Part of a small language model's weights.
Size: 26 layers, width 224, 5 heads of 64, MLP 896 tanh GELU, vocabulary 534, 18.2M parameters.
Each number is 128 + 32 x the weight over its row's rms, rounded and kept within 0 to 255. Layers, rows and columns count from 0. Numbers have three digits each. The size before them is the row's rms in percent of the matrix's.

# q: layer 23 attention query, 320x224, rms 0.0836, rows 285-312, columns 112-223
# k: layer 23 attention key, 320x224, rms 0.086, rows 285-312, columns 112-223
q285 101:110098129150142175085077148160124148153073153145066151132143167102135138116128115094056097159185112118110132042106127103187175118076088118110142108155127106118129097140118055130141129080112173130119100213151147156137154138128111077155117128161162127120174135141147109102155185114151197165166103141173116128158130095152128153113130131186
k285 100:118170135067151154125110161074102102147136093143180154187117134065111170139118184137154148090102043150148158111141123139165169167143130144082168138173147140086108182145070116238140154077168135151191133150153139184115118103153173049120145168148088095119165152140146116115168151107144143180135180133223133158165199187088100166090124074130
q286 110:133092175141147112105128137161098096161075121094131100207099139186097133092077152151139175122104129119162115077190145150118109155154099155123179079104107134219121103107156168149164169151132165115140151145146121181120088126156113136204091102139100116097132181168144139171178122174118146116128111158146124145113161111120117124156133162109
k286 108:143123186162160093110126139171082142175088167142103106148104147132119130168062123106118125125108128103165076106127105131165115111112119106153132091183167122132156078121182199201139131136152145130095064127140119195134109139128125114224049085046130138111204200152145136123134102163156099168151110145149162125179140087092126148149158116097
q287 104:096100149135130130118175149065130163149124127095118126142126141133102147074089131102125080132103101158129129191088117140131148193148071099150127187140053132135102116116139127141140170134090083120120080092129227130189141154069135184143211117134130145140162109103087183124158147090152101165128042131139169112127129088124107100142108161173
k287 103:094147195127163140078140081084148089163137119055090176077152113122142122141092098152144137148147121167147096157155148124139134132137112189182164124106076090162103114126165094156153080121138097093107153114211102126163162137075127192079167142155145120141131078144138158173141140112231117154098088069102132125122089074124091121151071125176
q288 103:109174102123107132112128134103181118129077109093159159089115121074157124096241206139086153123083139143075079115079115147060157126143151154180124148126106193112097109114151186159129109138159180161098132134120105157145124171068123206130081134161098162117146117075123162166173113105079129107178140144101113121111071117124171101110109159105
k288 099:133088123109083089148103108186095110160131168033162111090101095114143120090164163146082180134142161116076080129107085122071114161193170125120145118096118108102134118084146151154101098153158081139147053144162064132136132178145181166106137111142123131142148120157166103187068123116131135111106122105100132104133116156176104103117079156102
q289 104:123177058110134143185182131129135138066167153174043123127137139120066160135128141103127102147127180121106107134173117113114113123105065169145182131149197151083077101134160161135140061137122118150114077117152106123139118179136136117147097163126090154121124118097109149119099104153194120143114073121172103141171121084177108170133145186150
k289 102:091111164102162124121139143109071160103174150102082083128124098170126130137127136137127126113126124181076119131175161164143132176099176140175153193136141104146189157179075099229105094086130096172157129161144088143131134145130153098123121223141105092121133122081084148125075147158112102139133127163114136109094124130163055137133129125067
q290 106:117159162142085171092151111116076136206179100137127118123121134134078127099108122113125154077157135128116110142187161125130148109117119132117114123114141159183063135044099126106156138125046132107109130127101161133056096093149124157076099116160165168162110173103122150116129137110125096096102128112172169141162140069127119132116135119176
k290 104:118099138128090178147142139142097100156205098163101115140095090121138152064118105102180164108112143131138096182157204155106156174157118160092040103165157152197092156084177143128150214132105101161128120125144142114139110118073127145080141118124131165176098109096166156171169094121137118114054145104161101129181058135148110155129159182151
q291 098:163143142152114127151148152096094194088133105157159127074118142122086108058092149133084116166126104120144167165138178138138140103181146117111107120163167166124121144101104119110156148123143086168166153161154127141137139127132110122083129120123133070171137048197166133066156072113099113113179141095115134168135126122186095072140212156116
k291 097:134175075161089124129139109117118184153112095109193122172119132101012160115122138141091116167129095123136117194105124102129150112104120109165100140119154188107116123166151140106133187148121126113203134143129108091122132077131101143102167111145133098112159091141189155095123136068101120120141177127111125197121136146165102150219123180125
q292 107:057209117113127092083095119159122092149148175153120090088120118124097123166115180105128159182096105148128169168125146137152124136101120073114155120129100061137092040088153083113059137030117128152192126131113160074200105127107093111153157058165123102097101168116162111125096113205156068163164135085122161111105142105159145150090173141098
k292 108:119154127133108166130144102169161114181134158161201130152105179101072163135134156101141157164125110156110127126114129120132125129075164099110186118101112093103083100116173098155099203095052088150178111146102188051178149182060117108169118120173108180127089142058140180136177116162156115152167107144098134163155125091166091113133171119096
q293 106:149109124188105109132108164104174090172135158173102116162145103132100138107162153145160151148087171109136132087138086118157117143079071205152135124148198185145084141124130182110091148083106099142115128112100122151092124118168095208146115117086161119147202146169104069107129147132103119105141134139103132106142124120137079190168146153103
k293 106:159077214136169149100137179132158119197137190150121153148137132104173152153137101155119107144163126132128107070196105106136145166072083142100177107154109119149135133137070128111184150116089133137067110163144099178109170089172139122135102153147129155147200124102120094018155181137107139081091089127149206127065124120108076097156126182147
q294 100:134148086153162111113115177136160188154134103080118072087173097163153110162085129062157147164060199188127092115112166104134149168115141113099135109081090125128126135097092147079141132195145151137088114139116162135173065065081114172099174146090130085173121128156168134112173122160105116037186083095140145141090118133094103178147135116109
k294 102:126088053194085128136109181099131146203050164138054130111144088083088148147110110153115167124062169139099191078117147133130161129108126135133119107127132135094103116119091099139103162168101127175131103139181097112161093081086115114145140100093112090160129159133172099108062129139157146138149086139148129140117132124091084155149054146072
q295 100:123136164123113133133109142073112126099163156140174168108116152149131187160134106163155099152169135146115162176156126066122145130192070136120148172098138155130123108255085086134124121139093114177074162111118205102155106127107120119069124129116125105074073098139112204080155129156075152179117149141127125118105133133144153143065138159115
k295 101:172152135131147120069139174071080131114149141078116117186112193128094152145147130103112090173134101102155127136097084131162139163161121141164122151102132150134099061142129053143139130115076089124088158157174214098128129129173157190138146117118092111079092111151104164110118073151073098111171157106093104087102153178106183107079107119122
q296 105:125128109113117128128086097105136180109103160143063127125147172038103127116184111160162202097139131109120109148155162136103109114135162075129089148140114142108178119102119143196132110135124101139153175103065138109073097145137140109068045084083151140179149174144165144125120099123116131133143109125104171123111107161116163185102091078114
k296 106:116107097105122122183101130117114149125147134117149122135130100096104124130151117166094144127145143094075145117183137145116169130150160141126100086042170136135127164076131140123168135072146114144133095139137123212082090137145090114125078144115192124131157118086136130136105092142166168119123130135158175127070110078096155138087065107146
q297 105:177108137165173108052104111145155104063144061157098165111110127118142118090125140149178132113119117088127121090144169125101190117134134116176182166183126111107118098176132132126112141129158143081101125115107129149151073102121170106147134167163086113094138089187147141097113144162160198150107155123115122174153157141098159117106117115126
k297 100:123132173148176061145117126121127131091124142115125140116134098123126087082175136135173150145083091131158050091127148131109148135117124098112170113157092044071164096162148113141123070056120134100102127135107132202136132161138089093119143218149106148111128176136188116168157127163153152108122167158124179089117158184084138096137129087112
q298 106:106097146077126147136148159075128103149089133104114147116121143150170112210193131178140099102122110136055169094103171180099134127027106126076117143126149183101145139155049123122133171150146138121139098147177119090130165136162171149142145164148152137097124080135105045163127137118110193139216086149128137159124135138081107131085127130116
k298 107:074130128090128153079138136083155162113135072083106131149137114147146147169113138146136132119087147104122156152050102087075105139042102106104140163129138149173139099151125126124137108121175138096099108106150109123104130179136108111186162153145161112146148110133105078146124149147118207121168113107081103130080188149183095093111121190094
q299 105:115079132103138112167174175133096139152126121079154170126116128149082113152110120181097113173094142115068111108090146149149137097152123149127141136133104134085114125175148110091163132180138137107088163124049152128095054127150111190102096106134110035166093146090091142099112056157085100077167115143085152117116129061086152117122127144122
k299 105:135105093122121105142143109099080165146114144136143151121191174104100133086123116173127102159132111101112111117160123133097101101128164136077162171145100095122107105102101090119204156155135088098161091123058116088141082128144157154132161140145176045183084130125132139133154084086142064052208111144161168083113114075148106158155165223129
q300 102:085088146121116104079107079183135207157185149148108136197096116102115170098120089161156145170150122080155126126110113145122141134079129137134156126131113125125093159168136143177161132167083143163145109164120062147163182160151158099106137177160166155095125120134124141206162096191135152098089194082118087223105146135135144188139126170106
k300 101:109141108128136068105107143185113152117141156142106165122096168066161164099101108079145131133110105074154153119127071167135106152041119140099163099105134195166154101138136160128122124087100162163101072114104111076198149175111152088152114092143137171104158137134158165164113100117189101133051137085157096152100120112114163195112139141107
q301 099:124163104150101122140166105143096157124138117057154115076072195116099108199177127169100148139172156084100148105174150096212192163113167103159136090102130105125094119102062149105118132112120072113070133169069129127091161173161123100159138139155126180141083160117113152112086187149097143102133113065122108137111198138129137127157109127124
k301 099:100149145159093160133161096113120118105157126124144125052130143139136047166090126154091105102130117103080176162122146122144144131183204059136153085157175153108130110077073174115077180121117105144182154174135116123142100148085158132153084158154074096112112164119103146130162128124141106103109118088105139120105172139085136139127136154135
q302 105:080170091167090112190131130182123151143113114138120132144053146141172150148080148163112123097120149110063124114189183153133096112071126130202096130091136156142175077098103119128088159136160110153061114146102162101091189086158096123107134103133117110157220117160106120097136079122166121166174128162115097119108163163167109129111121079150
k302 106:118135096141081099136088179190078171133139164161135131132066143120122109134084129161150126165153146148039150178145153089084118128146172189120082152121124153071180140144065119098107100166101126082129134097092140174194180106134088133162102140153097128181130125165115097137201172125114178132231104112101128136140166162170054089129142096109
q303 097:100108140112084111130134094115154155157162117160095152177128163115197140125100151152163118142172120092113105166095149148136213134138130109076146152094111176073138134160112162087128104085086113146085164145118110096194117152087052142073113151118152145108093092124128131109119190054089182149129124078138152162174156194079092111131104118130
k303 099:151164136085136114097120123099238094109167107124127181170107178130123178115060144162106093215118158141144123161124187173141179117089144097173128175136097212111119150105143184126140101101135107136107090054141094191095068160117143177079152153158102172142096121158117144097150142105173114149117113089143159117083096163101128174169128114158
q304 105:157129110112079116120086086129153115111193162127143113131125100159097104150107126095123088096084100036202107085132126144130120182130158137170096108090085147129137143102122157052118097139085166126081127072105198114116127155149107100154078143131176112129103122088091108142101079125100127084181128104138145095084158135138185101116146115173
k304 102:112133120108101125138148136137054084129131205183139142081180119088104087106124138082106133173131104155148113144089134117086108161171113147132093157093116138138128140136136102119181210130146125128040134099186154122131109121152095123118089199096143170112073090168109178176146112131085079109123139093146191153129160108088123161187082126138
q305 101:140084164148074112099160144096111138166146105146071070140148120139126070161108115110139118126058110092121199130162092120196129149137084153114173154087144105137162155148135147107132109108152106102154076133148096165124174147131125116068120124135160139127150119110113099119135160168124096091115084161090162084163115156144177103125142106055
k305 101:073114128133076132144188180091143134138138154136120094104129155128165085120168140151112136160116151137083128208110120119135078124180106122145128134155139159176156188177220138177114150098134119109122087090164163142113154141114138137098186083138129127121138155127137146107091145151143142104156081092158179061109114146108149094140177050080
q306 104:163138113146185106129140139155156127118136139148105080101190139110194178074088068137138120127136105177115121179137132125160129068151048126118152152150096176111176085178119114090120132095163103092137173139050138218129079132157080153151130174141140146138120209116159130141097120118141132128170127087157148109117142121109136113160183086116
k306 103:141092101182103122131171146123114168150156123178127096045188118080149135161097136119133089109150079113203110096159103195124077118158126160157150120137062156088096097110147164101162116074144142124183093143128124146107165138123111094077141142126150130094115162140135090109126063156141184161158159106133145080064136147097125126153146153141
q307 102:119127132160130092081165146103055127053114186114181100093156136104129142093099098192099077143103118068069132155086140132124115080113122124144120158153145130071075147079156146137076132127137155177138148156116148138098118081119151157102097090085161123118147125161151147145148153143149155103105136155141129170159189162165095092129092132166
k307 104:132149174170156085081082138145105183079111118170097146110160119101106154104122140074120082114119142126043106125073141083145106148123113080131116162098129093111118161111104158102129188082151166121141210135126118122155124044099118126127136161172154139124154123121134109098129136136205107124140127140167132090117174137159108165153031164151
q308 108:183126082149163151097164190122142106119171096133099108118096135143119103179186154156164133126146107139153151119167105118114177151094136134106121106147148130161089096142135146136116190133104159096154145126155152119197105122171095120183077034163131067110171167084158176076151126110113137148112172135132066093198130148129177133146111166051
k308 108:139137114105072157125134141111137060138176081151122131094126113142103106195180132226129130106162163108112135126164093080082149114102095128098119157119142104117194097117162157178190138143156159143107174124146155126182133127183175090123124136137125138121127111114141176119155089096124120161113207156095051070131100149123201102138116161107
q309 107:167192091127099123076126114124194113159117134043111148120079079115129122111133149141120134055155132110133113120121122128122111061139098118107121162132095079145129176160213160152185133195113116127066097140097106117107125086121197170121165115123100175094111168107087126104135132135060120129128211143126113107106111131158157136157089130075
k309 108:108148176110061159079133086160158168164160150081130118164148134078126144110121123037121167064143171103118080131151086174119070094151119116134149158120065125176103155144149164100149119158077133156105167143127089083177154116173189143140121140130095128093137105099138084101145170122091103143129188098142094140130096109160169130128100116057
q310 108:114151170071129080122127106124109107060190127122178112115120108174148131132133112116124109129146196139140116085130152189139158092087131188110119126161143139182161075186135156156129198127190087178157104149132141135121135123135118160123142068175134123121112109129232166166120158110111144123098157077119109141158104176127136133115154099103
k310 107:089152154087145180088147063179182168067161108116189120129147084145070149175084128132145147168111107088162111125140078120160194083134116102086106105139135120147144083111092136123147127096154118116110096127113122087107114095071104131140113127163157191139122192147143153153123080114130090129157201088121084092082130184166143116106159125101
q311 098:116168116161144080151152082145199100110149086180130112141163145137109055133088142138167109133080134177102130099128105165099144117140113095086121193117119126126145135119082155118132096117091119118198146149144140166116104134184101144154103150125108209050078106103131178136115098110112181096075112141111124094159138154123117157151151131050
k311 103:105176103140152091158138069139107141127113112156152119101067135138185087148096151149147139139152130196144101098160077141055100111135176076084131160160167089168088116077177128155135124117089151112154103161108161111105106138124092149152184093120132177127136180070087086117067058073139157113072156127081134109128162119126184131187135146070
q312 111:065138103131146157071102089137116137155138137087148116155127112164119102185110102108125178090156091124099146168110150098125134124147106128139086155141155174124144218185141108086154163167156127111095077073122130158142144118127139127164132165165169128107043107154119201173096173106146103129094091082117104099131079067101157131139088156137
k312 104:081120070173183089110118142079151154154146156159148128107070105155156095177103171102111145119068116127160163119047133103127108141112144132199143136070146141151165136087085107111084051135122124186106144103105092175101107109178106175128170165114122143171091116142115174172096110108086109130119120096139116059148092122103098116183112131101